python train.py --n_kv_head=1 --d_mlp=256 --rope_base=4050.0 --attn_scale=0.125 --bias="qkv" --init_std_up=0.0416 --weight_decay=0.21 --grad_clip=1.0
Each number is 128 + 32 x the weight over the matrix's rms, rounded and kept within 0 to 255. Layers, rows and columns count from 0. Numbers have three digits each.

# layer 10 MLP down, 96x256, rms 0.149, rows 0-95, columns 0-127
163080120111149127142152151108092124113121132174117057182157117115155121189172097141088155153130176102114122167086152127172119082119170172131119131113180130183140087169169115129148142112117134084153109146120108073194069101109120171157113110116138151097082163165122114160152147105109204163147116158173108106165111104110102154184125160145148138150178154095137155079123149099067133068136
085168076125144105103083075118116162143096119121108175072112153143122152152140168145114071106126116171171126193157097138066138094163127109094143109191087154151092151116097164144184135180138141092193139122134116117114108211168132163157177121105206099131121106160158114133057164078131074080144130145152120126190098137107141146173163127150106069090181154149095114139157088067053111065112
134115159063107168029083129170121153082138144116118076184137062150126134088155140093132103151149122068149141154113125134159143099128117187168175142080126091129168126152147155124161090108095112122143185196136102147091129058111096119133139114136116136129098163127115138139129132114155168169210189155095144113104151183097080105124120049113130142137123130112102182127083082142131151126132
098151118099121131170140094104144135136119131142140138092153137143122147157202081182091136136160133127115155152139113126190204099106190113161166094128156155121131129127078140130116108174104092169130198144127170139174079129181148071153082157152095111108096134168145106116139136132154121140128157158129195125147127110145156164166109105077174111076136159157128102167155166127097114085096
148138091177147160102109164079150097141083126139122154117113092136153135096151150089116103140204112133175118097141110150180063132127130148096145098168090180118109144193147112120138114114079120150168138133127085153151101104127126115139084105142130108129136109136103162119172143026128128070103148144144162154067166131023180134130091153119144161113128029100158146138088102112123138147107
128095144115132147085138131077109107118119170181113098083100139134096116169143125101125118064150112129080128187134124097147178092164110159163060148119203100162137089130069142170117106140160151151145061159170089168138141145162120122158156083147120068069149156121113111145126132136125165118113139146117086131143122166106121196166060119102127148104100162139139149177113160147109134037147
144140122131126116080152141104149114103132175160111149154116154113242136126130129121134139155127097105154118107098123146118144109148127101096148082103132071110116120191112098119141142130135127119055115121137182166083096114136110134063156122132137121167148129171185104125113126135091053141134128135138139124149175183077133153126100117136183142142148087123165081138134090142132161149186
081069156152145087108204138056124137169097093120077175161113135164085147163126117120106186140115137117172051087080131129159165148113135114139127040236233122072115117094092119051140192144091140109122130110139159141123155105077067129101116140134164155120123097169116136111121079150098188110083129057116100187122121143108151110195106169123114082099107145150063141120172110093153099162097
174127145082165117159160124135133095129105159091089092124123106159157144153155154134155145105105096140115066129149125102106124110122189118092162095099156128121131119090144173150135103121121096152143148121081179161064138124156154147091060129099097138104147145151060112147067073117040221125141140081132150135144152142135120118131039143124172179121144097073135108103188109085114126151143
086174172150216140181121106103137124105096151093169096081118106163060167159135117112135127104182081092092100142183169129158092092071158145082152092115113154136126087144205156092164176167091181115122174147115107124101159136178161120140132143110146131098113113117094121110122087091133170117114140104128124156118134090158111101173090092157121136108153114193126173133130136140131105083142
144114182141122121139116175113188171154126138191078109106176121122132075119060100106121137098140144152090150110121125113125130148128129081103133041167092135165166133083179127096102161146139124159056080149192111194132155051094160192123117126133099180122167124121126099165226140121188191127139114133239211129077107135161177156074135166142116099125076152124110160149075098107162147153169
126152049099113108199115122079099173023107135167123122136175110180102096100221156102107105168145130150163084088096133101133144163111100102175158150109104158110104142109152169116158133085133137139127163104116158164111155097159159081184103146109084126150152183137110115119143211170119149133119105132194143122205117109143161131149097112081093144125122121145095135091154131074114112152136
193124082122136142114140162162147149099139157145165067134120137147142103121134087060160175126130116138109142161101156039088184064133110176169123131128100176151117174122175169160117215099106068093076157126147145128066100113154081134106138130134157113122124192146177151128124176158101123154120095180109150100110120120109143162080119118122075169128094129155128099104115149143126103112021
144147122119109138135173147113096131131169111120173064101105141136097126126118168118150152112124165143104162138105158174191184142154093174145172149120149120173135148118142131191144151132139155113073123129123110121114146160112102106095084125094148139109160106147158146136154129162093163134104086163094137158144115228057117110101125120174120157153096153147095060123124170096101070113114
094102169107096153083132140172104128133178219095156131140086123157111143065166115102131067112145120172144128131142165161149135178112064156165155116129142173087136135079168116133083146125163134075119147109146110128148099143167113185111158152131181107137038115078121143108148143144146061134129186108150125123113099136138158116105144139151172167122144111084135104116146148065087143146157
107122174180141177109136125143088173138146124151144152101152123122196137155159131162122180106154242157118095072191078157127079097116169118072136054070131091164164141146110185131157139118129142121106152070106107109078146140154077129161106104136093143138141089157092086087079163188067137143110167119179079043100084085122092173157182131096067131085125108149100128186199143079124233119114
127129182078127139095118124115111100113120115131154104110147120109133092111166169082088064135047138136139150137116161112193151112028118124133180117132111103187133093127134116130144118174133139128132115173131136134103162156123065110103163125142102071090169124083112131089107081176111102175123108100166128125090105093103116126094139133171192171101075064125167095124057131116118086114096
099106172144069161135104124122166095097174145144133074143099106105140144130186118198145132075128167161152157125128076100160064213151095124084160086175110071078128115124119164142123133177122134109147146073093103118071078130102139131135124130119100166167097093165151140090146101113139112168138105093114134117180132148146130179167134132158162178104114123057136130139164138163099122152155
089095035093074130171177107154167112096143127114157186172076157154104112113126138170110139133107159096097112083120090108092146149152072130144134108163065145153140088144113116172140178100130172166126102113078194151141138135120114133111133156131076095127139161097150210084104121128114140138125128167125143095110140057101116150154118135179152157135123131148094108147130098147095143078121
101094158149133124150116146091140143199151115138106194051148105118111113095111160162160121091168060161138110146139135080128144151130150086116128116096089138132127190101102112190006107121175135181096072104111134109098122123119100122090120149133144170115149123068154104151118137135128100097130160193117080114198103091100152172094150109140172048160122124112089128138154113121114139118106
101158135096114141086138118137126116117127137131089119130126126136140148147149154116126110152168124130107130083099176143125109122106145124055154124098158118152148084115164109126097160046156118127096154129080138078163104144139099181061070152166169209247108165103144131143112120086159128108111161153072099145123139108146101169169125158168079157128112137169109120078105117148096105171152
134108107105136145140093152124086082126115080122173112186120115087207147155143072111196112212130134076111129098094146168118094163142081070123096132137131125119155160141121162103158164105074116123075113135095128145095149120138055093156152127128144155128112177152146147181117133105085163137094152120118097162153142119137129127143130132124120130116109140083174084172088114140183130153147
148107127142113122094134148091101171174104132138109129211059121154144156175137090135155131142046116105115083107144108149144148092171088148106132113088178116206100120103123122174113097116160142103145095121110071075116165129134118112120163141155122116059111137105183193130142122092120150117163144149147152120165105122119144126123124115184126088134085145101086068130148189072197113141124
160146127158113160123162066178127119151133125134138140105174134100160176111186067082073164110126147108145126138115130047136136114078102107199144125178103120132151079153092096123113127101134137078123100129115061199121142102107069073139089121170143084103167068095106068071101103056160207131103099179134141187095167109125166126088118095156124114112199109138123116141128159152161170114106
149162116132111091156097130094104190055140139123106110130118128141113070205093124197171029137122148105104052117128087163132095122107159127115124084082125118090122106140175181135136158117164127131124069145143111172132145166161146137136070116094089132099122128134054125164110069074105130158100148131116074130072117148118130157181083159091115168174159164128124117100134126155093138106150
103148136086072079042156113117139166119143118146104139142034111120119086075190156092111120073124200101110139119162102135075062154101120139095159173152151074153058049110108126115144159089149178175160144177112106084155096116157152110132102126126175151142137200128089144115104192112110127055169116140144104131144134120101107125107153141122118111115144093102124090136142151118082137145114
096127098104141121105109110131157121158102135150107148095144127087101151212163155086123100119164067199096120086129079165165051085118124109128167109115117129122157144199163142137167149162134097088169128103101128177111148194128147078091115150131121100138109104104124115189089177105130165158125104135072164121197115048093113101110135116110137171124127150157095127073062077107120176093118
154071154148048169126101125095124125158097171118145130118136117112152136151165094142124101107090104149136150096094100108137146113113187134103158115086120132114066112192110134147108158135094089111169115036184142169202156126107133123077086202212122055132146126109110136148075089118130098142108149128115165128179116162110144119156108079125098174112131144112132073132040143164080178130094
088180098150139141115111147150104108074131213123134120117164122172122083120105168085047137108147121143146164088095125131192153100075063122105125145157165086133158082186120174137100142163143110121179109137151052132110114086078111188195195184196169151128153090137149143136145178133147106068075111156135131136115125164153168110120145130159135120083183170119164173127128080141112108073131
157082082158146091156083063146111112209108110126131139112057127154117102146120155146066153102076118169085078174142117160193081135067144176120148108148126099136133123175172151141173190086142167123138103127088127085159115134174208063092144123144149079123127122219095135143138108084133149131091112063177076110132129178129164134163152129136127123111137092122136145143171202138128182111136
113117130152087105098142144197110129124103143089089097149121167165146102154110109070168128134163106179142107044137142164121117119146153153139123167064170163153154062101158129127158151151132167074127203129102149179143090091137153179177175112128119112115149176171119129145141135114165140117102124105176154159123042085129128136126159093146120064178162164099143129163079128175043177101139
138045145095149128155129151091132142114108161118089133102155135137186173117101132151128143137147178066149078158137154134139155136100169130075132131144163158149136135099169114135137132108107062106105160103102125057098161107132084105165090123116155124099101095110143149139097110154170124146098154118126123105127183148121109145131111091084172114119154209130143111139129103143142083099144
129094194089114098112110156125130153158165177103095142144155085111162126197088154136176130126097160081166146144211135080143099125185154114171084105093184109126139136153150126056089140093153160162080119140108134111171110107120162121151143116150096179094134105147158112138110115113162060147193093125151108202179157111094176104139179177218116172099090069129169113163092128148139183126173
157079090134150127124082115136091091125131112060129181162079115118183164127084142116101119078141141148153109131084112152100089206167111119096099155142103086114105113153097093110182180166155135158122190074125086091101134149148151135108106145137169123076157095063068139150112170158109143128156113115133099142154078100127121132155144145127130075224101081121136124139169111187135127124136
141095111150122119151119106124144109101142193142133168103162130114153179099171110133153111121155113154105123131149115137125113117182140136030132133162109162110095127145129152220084112159125158150108147127060145177112133178140152173185134119125135145120126181157151140170115069150155098170153191088087153144087146083113129183173115144097150118132133132114140185138088164133108125111181
103195124152082124097097120111108152121106177126098168148146127151107152170133156099130143083168143064116139169085099035111079152169146104157072114096140088150137108086195142194155178120171154092131145110109094041147137158151115059117093137185176137114148101137136168138135122156094123132169128106103136106084092171124143075077227095131048093119190144138092145133116142079118102118098
151081089185096181128071084086134108157106114198117125168130134138180126120139110070121098112140157158126115062134079203177108162095129145121111068092138114176159183153176085147074146120186140088167099145156062184120080154163210127105101126121123056092062149184103101092118138099161106114127127083133163141111115150160100152124113166114155170104134153100130077158106159124143158119140
118150108126139129119157171127156125118163113090109185142093162100108138119154143120104047204121151136124106067147129177108135093127158063131121133150152152094123150124188185159148159138101154075095114134117124092123152150101117098147137156194156080136157098173084084169121145111146161139119102125071144130083103140143065172112042126115142158114108091144078151129160113071060122155162
134132094128087159123085154109144107135115127141054106156115146082194120155184160161180127153131131159147155125141105151147095123141123123098072123048117127107135069092114113101108090172138129151154186132136114157142043120122124152140152108154078133124192101175127137156143145080137095148149064118195092129139132121048135064183111134149100127162165118149057152099102144131172197115141
134129179185173130080076177164188102142197116110103126178088113200140130139101131090113200100136125133123139159189124129104215084111192095146100099094117136144141146059200086116141149159150116101170085140171157110104147126061158174190142114149098096106147148121204178119122146157119097194212128141160146132143122075067060125127096171139088049180093124166185176141110123132150093105109
168137145144125099075148095074128124087139178146117101122135152088127112143037157092067140125052078101117114145126129178127124107092155117129192128090151163124126098144133078131165101081199180165176117127119156174111197143133101127126140128077133163120089149128127155155133176103120151104121115119143115087116196114128153185126121182106116115134129158138087116150098136095151127125139
102137168122143119125136079165183197088119122159161183149143098173135116200072170182100115155135165158065070167157183109103120116088113117150103093168140138209212110154130143159077129127130136125099156116179124088126114176114187121175138165095114143163158127095128039130128160143117104111140109117047110141109099101185119114134144192086094152133051152135129079148090102104116127143101
137079105147099117117165135099122114097120158170117088092215088116099173114120150121158148142121148081086076162124100155132144112107103156101095126143113110091120162121086187148074171203154150130152121099125101093087160172172108122099160099178162119135148133141108138108069142058065143153194198115112152086051108069155153152126183063096158074142125093157172137108104149162116178165199
110154085129155131133079142108154133138126152072132060124147123060124083126156076127138158146191104200102161097135117201085196086136154125138163140075154127143189113119133098099051049133120134136113120209132096088136054079106120145149155094118103143146091179175160149180095106104167173174136169103185171129157159142118157127176082132147104106127154239111066172175147140086110140016183
158128150121128074113159177144179128109116173087059142107111142152088095150176067134122124143158196127129099133126164157136128150139109128164161145091102143143118147007121075098098172131157125144110107158143136136110115066093112133148113153085069147062119150144187105156171130153094180132178105120096141133141166103182128117123174098153131170180147116137107131147115206141123159132160
113139159153118073153148110181142159157166140110143087145146115106145222144131127122158161136079031097121161124112112132147166110135144169159150202081077123131136193126117144148138059090108136131095103143183163121144122083117143095084129034180123095180098150149121177142141158052090103135126143121106172146119122128148118176148129093131136154102095082125035139104116130101111049137113
150149131165117097160133131141167131191101119142177117137093163113184140148173147128131129152098166106093117127124118165143105120116145160069124204138176122140107144127142126157085071184146120068121143078168118104055137150141159114118153135142096177133117164099133153152116119170090070152086133110117152065109120129093135126204126156132164148146119127095169074100096170122136096117161
126155185129153106054165170124228110113161160108145130166064190115183151182164164128150113152129148149120156100135119143164109186100088146088172183174097128074085119175059124123123149119177126151152157124131110199159126148118118128145156103161096206129132055103104123061151047131136109118118098123105145129147128130086181116166159078116154115091108215134172120119113134140096150152121
114123189122105141113097125161155100116129085179132129151171144115165174158137090091179173140121094163144140131107115113109142172109064111145184134088123178063101088215112114119129112140075114148109091099137167146104136148140099141144133105128108113121166090185137148110102108077115159149107123149136136113164172102076145142124080065139159107117058168153071077113151216162093113139098
155115157134128185135132127093157115114106093113139132159113100154129153188114106073107090124163183084068127114123141142120133084138121126165062088112142143156091085082227091092098138138107163127147101129158133121104107136170166117160143067152132132178068154080164132177178123127098120115121109171158082115157178120124138143115132140142133146157122101109055071136115142155136093136160
101136164189098103134107090120111157141163139127090137149113129063077173065131155125149190132143063104117086077129160124142080159141124183097135125128134174164140143154117140140153110085130179100146173048125083140073108150141208077122129114073158107105105150109118138121132115111099208143140155126155174113140193169119083150123066129132095142158123122139153113140168163121091129128096
140073183146132082121134104111089053153090147134110150146102092127100105154160156096079145107157125144046104129157148135133101153120044101114183097116106133134098141128149148073130142087115096134093168083133098176098167120138118070127097126095127128140107085122132162077089113144119125092089146127111169124152231109182162139138115206125135132107141063122151130196111135134088105089069
127121141158089149061145157104067132104146127118161081135173128138093118107170118171132150188152138081148076112089129107094101082092087164091157170125098131151091108183165189134092083116158078091140125127137077104131146149197182137097132150106111179125133086161170119053108138087164110040065181096164120118107129095207161133147167128133065195136167126100133093174135146102099170103123
163105198119058157113141127097129157148094151137154123116145097170145114103154113103110159086127078100110133105093134136077147106102140074073127154073119133112092054135122121169077087089224142135122097118098143194138147106145108131158186020124083117124136129106138109118167135139138143111158191164163090122131153114107145051090114121150083153181124139113124095151091153201052133160167
049113085089091077153122127120105130176106105116111102146111087087160155120175146180116130124124146088177151100139052118105135155188132086122152105102094148172177126130104154131178141135126129116181131112100123130110095152152110077130087138138113149121089073126160145177093094099105160114092123135163098120136079120183155126174135139154164101093117094160086151161175118092096133136164
114088040113092114148143148172062134139095165149149174166097104157140081131134149103145086120159040189087138094118131102178112145178137121128168087090104102113144123086115098145163074150190103162102145101153163141136107173063195167161176156084115121116070161118085112149133119084146112182112128158174087138101181143130161166122038117100096184151111105122159088098100146188095110182132
101177137133175143205120097122099117160171146104106096129068131075137107080192121173111167142089047129167161087143119100139121174113173054152131174131113138131124181122089126109156104095169123107134148082101121174165145129122080075173132203181058166095150121116114111103115124143082145109107106138144098107116105086125056107154133142120122144134107135138141124176181146167060131174085
121142182135160191116153128175122142131107132127167114141136146083094058136129159166126167135096113134141118118135106112169123133128093089082090140094137076099143111156118147057127101127065122142166178141092178121110094176188114147119131138070114097063148101112148111126056151121140156163165094162102142115166108100192126106122126132122136144091133155129125109089126110170125127181121
093056147066099181098135103207134142172120112172150126104160151123076127119140137119193142097123168139165090155067132138134119150109127211127108155123121117115140113093098163157144236132078093068123121142146154196134165148118111146070154144114143100083145138126174147166153132146070138084125157112130060180114100126129113111130108187150124117129140200093117148126064089092165177159103
106094119159125138085086126144136130244103114112149138112156089132144157079144100187121157139165209122131142156100152121086151169130175147117138160181155124160154145129163184134145155125097132093098087121069190180106119110148139113094175120131194158172091122110135126156124124155117108143087136147149130123139176194149089133124109139180137109144107133137065123145143095126162120090088
096148085126111116104079135070094125118096079123157108089130112136146128121102128118166149065093126159151149176124128118126123152107126166142094091157154123103069158072126049190076109087116090118162125117157099192082147074132150083103124151155163152117149154126084145123131092164096159097125142129091119076130142160058147099118172071126138104114067107157173125094127094216093112160097
110103110119109178174170130135164182114109072132133143140151154150146146139131119149146167135105104092075131130095108113092105067173098104082085188136144124110129091128101140072170082157129219128148210095113112090137126143068112135150089092166144109130121149123100125147157126118123214157128181152145159136129125127141148118153125146105134120144149085110110104120118125086103100135152
116120133160131175115113102092176106183101162137117163169124135186154134122172134145163145121105099129117117165153107168137110163136132116115156066122104105147129157097114101134063128100147129124128087088139147109111128109107113135118127116163160146161121160134131174132127128060157137105100119080099116133121127166161143185125091116121116116160130134116103149147120142133129127145114
101138114155086120168160092183117153158098146089102153095109119129150136128174121084113132118135152129123135087127115073113111082083178113072077125150126138153118117137143109130116124217099131087141120135099103162109139120116137123115096123197135122153182095104093108084135077087123104157080121116089160106094090156133177155108178107158112111123140091121125124160133142139141154117093
072159121153112045138099163122097066149183076171104121179146200165144111104116183143155115085188086126095113146111077097163123126123082092057131150118175170105125126173131125086160124131167109102107112127142087067135148167115121165096124116097131178109162139093066107132107161141126206126148127141131089136057200122153116106107080061125116143181121144147123162088132064138121190079148
130132158176147141164136128137113137163057116143076117070172077142149132106181150120165186195088171108094133132154125136142091125089166100091129105139064144113135158127150102158156120158076138135097131137085145119160141131117159129084116171140122170184115093124137130179177160152112137129117113095111102141120164109104131158109125119130130153183156128073126078101044126102163103107090
137164171122078113142172134174185072140119146192095127142116114141111145129084079112062125120170169161151152139120108109117131170112101082113219155105195148066157057138174117118137138111134125093097122174111138124063172188087105136116157101156098131091133151090111091121112147170073111137184121136135165106085114135164160176099175175134131051155092156037151171181111118224123117147124
130077158161122107178125140101119093162115135124068102092057102148173082111095169165152097123103122152173160093129094160092138115162125133104150123092146090156138166136129169150156144103145109059132154160138131118118150108169154138116172135111134105080157175160142103114174156094126081171118115199094047129114131151168097099153126109141131134133174134157170187078158152088140088121082
142143146076089112067097222161136181144134165130161105142155125063123158128114170128098166140150135152111101069127162105125083069142148090179135124128190162104153161142200137048094137129161034124096168106126080122085117094150137083184146122069146116119123099087130128086157101127133134145068098089110094109186110087076101173161153096105139061045148123060185176054160111120150161143122
120127127160178217137145101143133114189125141109137095151126166165142051098093185097136137136113134175167125168053177116158110170116145107126126102154140155105110144134096144116146128104151117155095107105080111101174156136133153171120157154153106080134130089171126141143094132108054084118111096064111128117062153098145120086136089117109087145085085130127121111120095157129118145136113
075127137145123192086123190125152184111157145140087156126055079129107068168125091105110154109095109142164109143091185100154142131137125170136138129072151093119129180138133058119146151090086163100178131152146077093155158110142088156156152123116148105161120173162116074118133064112101120124122155064081134125151067136131104109132153145073054139171173162119129075118143124085134120095119
087153110147127144173101084070123182094131170197132071106167141111093172141186120100112151159089131127110127153080058168221136120112064089130090126086150195184105105141146186172135141170093140154117173145122102155136079099110101128117108156082132123140154120086156103137195128092167150121145068137193094117082143124146128105123094133121178134154162177176191092138155085088060136133104
141131062112155133142191104131156148126129098061138085114105176114097158127120116131176116107217088102108150163102125147147122130104111144180124167136115168078135155132086111083190083175134051136109053186207120196097121165209195124123117122137152056064107158160119145102139143102129093185209145213176162094067103122129144133180127136155149062116107163110110111117112114098095169065108
131092129120164125121169111121128112129104163097121184169130090119066112118094098103152121139180142155077113161150164087184078122125165085137103108184214130142136098122118118078166089101090130159151125110112159102117112179160148149119142135104108102146177145138100116125111136157173140156146130187147180083097123132196211128171133198110102123111137122106097134083129203127135133139183
038137099091115077114132183074130105156123119088175140126129181132081130087111198086210128141119165181147137152137127141146139158147132070081090147127175074156108099130090078147124141139149121203210126052124129077125137170095107142140155162142176124087147151170117140124104141059148141098123086149101087082118179120093102144186096079149160153070117166153127075091111075113129137176147
114113170152136099140190176147087167193143184156145135117196202147127171154094140102127142091118135163089137068068132124146107142142137114114146101144139129131146093132146111140141146073150135130157176135132128166092107147109124158114173120130003161191139121124121136127112102118213164152121162152119155096097139122113089094124138179164121139148094138081120116177110153193117084112134
111188184126102027095115127140117135135120120127072130107146093085082074144154109095113144187120157155149146143130189128157109110085140056074091137137057227123141074150125115127127149082090121128116172126138079102109093155144128101105134091142126154152145125119139097153112162102165192101126117123165149124118109103149118117140162110094133125100143128122140165159152092158152091061131
111071088101138168156106152078163109122074094100120121133160071143134101100197155101154131120114102166160113145143156100106146158121139181118125133186203113163127108121146145117139117114176144177155179143119140099093143149106137156114044131132135094144124141090146161164220149128132110111116216084130081089152057197138122149083125110083104133108193103094117132137141161124136106112090
162105151155089130090128157129053180111083120113147137164112171157134124083180116134167109132083155145128169101163187105095116093164123127090154106082131108104175188183086161131145108140097114099153160132138143156136143152090162130095103096153193129180133111059124167151134154130195075122131108227088164111118101078072138066115137133119165097050126148110124166131089111121155157121163
115129110072080119076115114119168181115145161101118141112153155157115050136118120162130103115118129157090119189076132093098128107101194079129181120114089117099140199085067136105122115146092189097182064122109122137130139091189150074135135124051153106118121152098121130146080087112100154170173135091090126154174143106176165137174158169100114127079125132170095140143102140090111154097171
104112117166182146107119156165101099142042163133178196147099109155157191062152117153151105170143249147102142119166141186160152154100077157105104113155172126129152102137127143118066113129119112197188137063155110131164153125107075085135089136104127111112143129143110114180107121058123091124119133122096134149116164124131112117095112109139160091138161113110112107181112169063144154101164
128146071109167119131116125151153104094149143187158053142106167117105169127147127133097157102155093125136099080116132090093136095170107097020055113080109061127095148064148174101178151138095135103115133147144122153170112174146142083130128130136101137177061121137124136147164133115138166150144074116078136103153107108158149175179100091153105095153121148188166148101099138118143159139126
147138139176120145163095166187077108094102119105179138165149099123096132147103120156118101153133172084166142106136130180149184122108220150108150067159105172132092095135164147153158144132164124098120138138098100147163202193149100147118140132102104143113145125103112069102129154101161069130154093095111130144116107108071096118077096185138108184171130172108096165090183121183126124089101
101173123116137129087110115124133098115172135146130146145049179118136100137171134108177131161104141155113108116124087122141088095099118156149104122146161149146125139145145145181155120123100116145135142070061129108107075117187108090129139075169082121153157110159121134113160163141119137103140118148129152096169124055126103133127130132088092100182140164102124055113114126138120126163112
177136132168139095154213123134120143098145089078187092136153140083065102125075125107135191122145139181082108130170115082114155137130152094109084140113146081097152155094109116110081149143129169096118137149131150044120179135080096166159121118155125170123151056148114074174108097144125117138094130121136127154150149155118186148183078120117125108182132136167052182064167130166111131147112
095238180122132097155110097104132139109149194127195103126108079204154101147066122138099113049177092098176129083105131126161145154173091139086148119121120126168156155185140172129142104155135131181142141100139139193138129084126123119166161135159113140102096167163098144182173130163095114182125142104125120116152147196120092142119080090064029091118126156185144120109130079169124067112147
127142134141103136076153080180137106108131207165105133176144134153157143062129110123098145138151096084120153136090165095117164109134160111132109127109158145176123097169175126123175130128165166097177135141124083094127129157131131151196087101122133159109118089129026179201083086148139148115115058106170111143124156156141161142136140097152164123138127140106103088156127134134126134140168
139096110121142122117081139125119163142132104116103111068152093124161139038169093117098183129128155118086072032149095074209095150068075128166094088151146146105110121088119177153126091134132187211148133104202136093115091124134132169137139105134149108101176084131160112101141176082085111135134057180132133120102114079121120099138101111105128146080091135113102160169189146126184130103116
148169110140118119126143110098098076134200141151098139093096192145107145160115090113120150144140109126095122143129036144080105130118159006126092157137151109114180098157120157146138094091119124098207132098078102132074157133155156145118157124168123131093097113168137135142101140099147167095153135129111067188113112123147126150153036174177180113147138168124082167140133105099116202058110
106086132125078183112180170112107149132089085121110113151162083161134178081163105091148200145164065194117170167143164069143059116097113161147124168115144148136113118100122103113079134143175145178076124135119079124083166151125109202089040100114105143126172078098127089055141169164104132148109139095138113148134078149088127086063091155138092140148175095124149132124093119120151163086102
076127127130168105146108071151068123101059215131196125148089054155131099105145120144109171149189138120161097108164111139107166107103092110114136118120169132141095141128165121138094126151114155099201147161109124193166122102110128119118128141129160194199136154150108154182147072149142126116131133199090129150155153132086113129140128140163197173113089070132038191128150164096089095136148
132119092097122069146151143208090085133120130135099130139145083123093062172118121139155125107142106103149138162170192093096178100113131108153109203098130161118118111136077100135111114126109128092174063190135097043116147179096121101136125121171098073134121099151136133145152069106112142133139151076093134164156141130147146158092180113052132080112174152107088180125104122104141117107151
118187100112137201121144127155145161073118097085141118126171120147176191138109111095137127162115089141109059175111130175096118186072115116103100137136173075133064106119135142083105183081098127206147135118121111132151159187193138160126097099117122153105093154167108093071096065114089160127135137182131168180126219158121170134151144166132134115121089104161112177092161086079109122127144
111108162125183130092133114080138089089057142126052100124196099103144166152144156149106123194115081162158122074200175106072120134177080113133148117112113107158102112135156106200082120089138102106089090077123111232116111132136129130106179117148163156095123137074150139118155175151145131130151106155150170107115114117179133121140095146141124134042079224091129148118073125128141113101151
127102131114166159127177118098120139126123140110089113158141104137149096100105213064166139096166142208074110106134132139108156035144158193136129164098151111121159122177138110191101075110122138203144133159074095136108141117146043120093135090182124145189125157165151179106091116151124053133133092140126143198227166126057137071135199139139139118161127144142159148172121135084159152098090
154109119151120126130117179102073107176128106172126158169069131043113128142122162163092112182162164077152139091099097129188137086112114144124111109183140161062103092129127107174130114118053192086120112187070139086116098164125079146144168174099138140138130155171112149137130095141104118117144144156132077123128133132102101168156144134130128162150125108086109119161058124118144127152131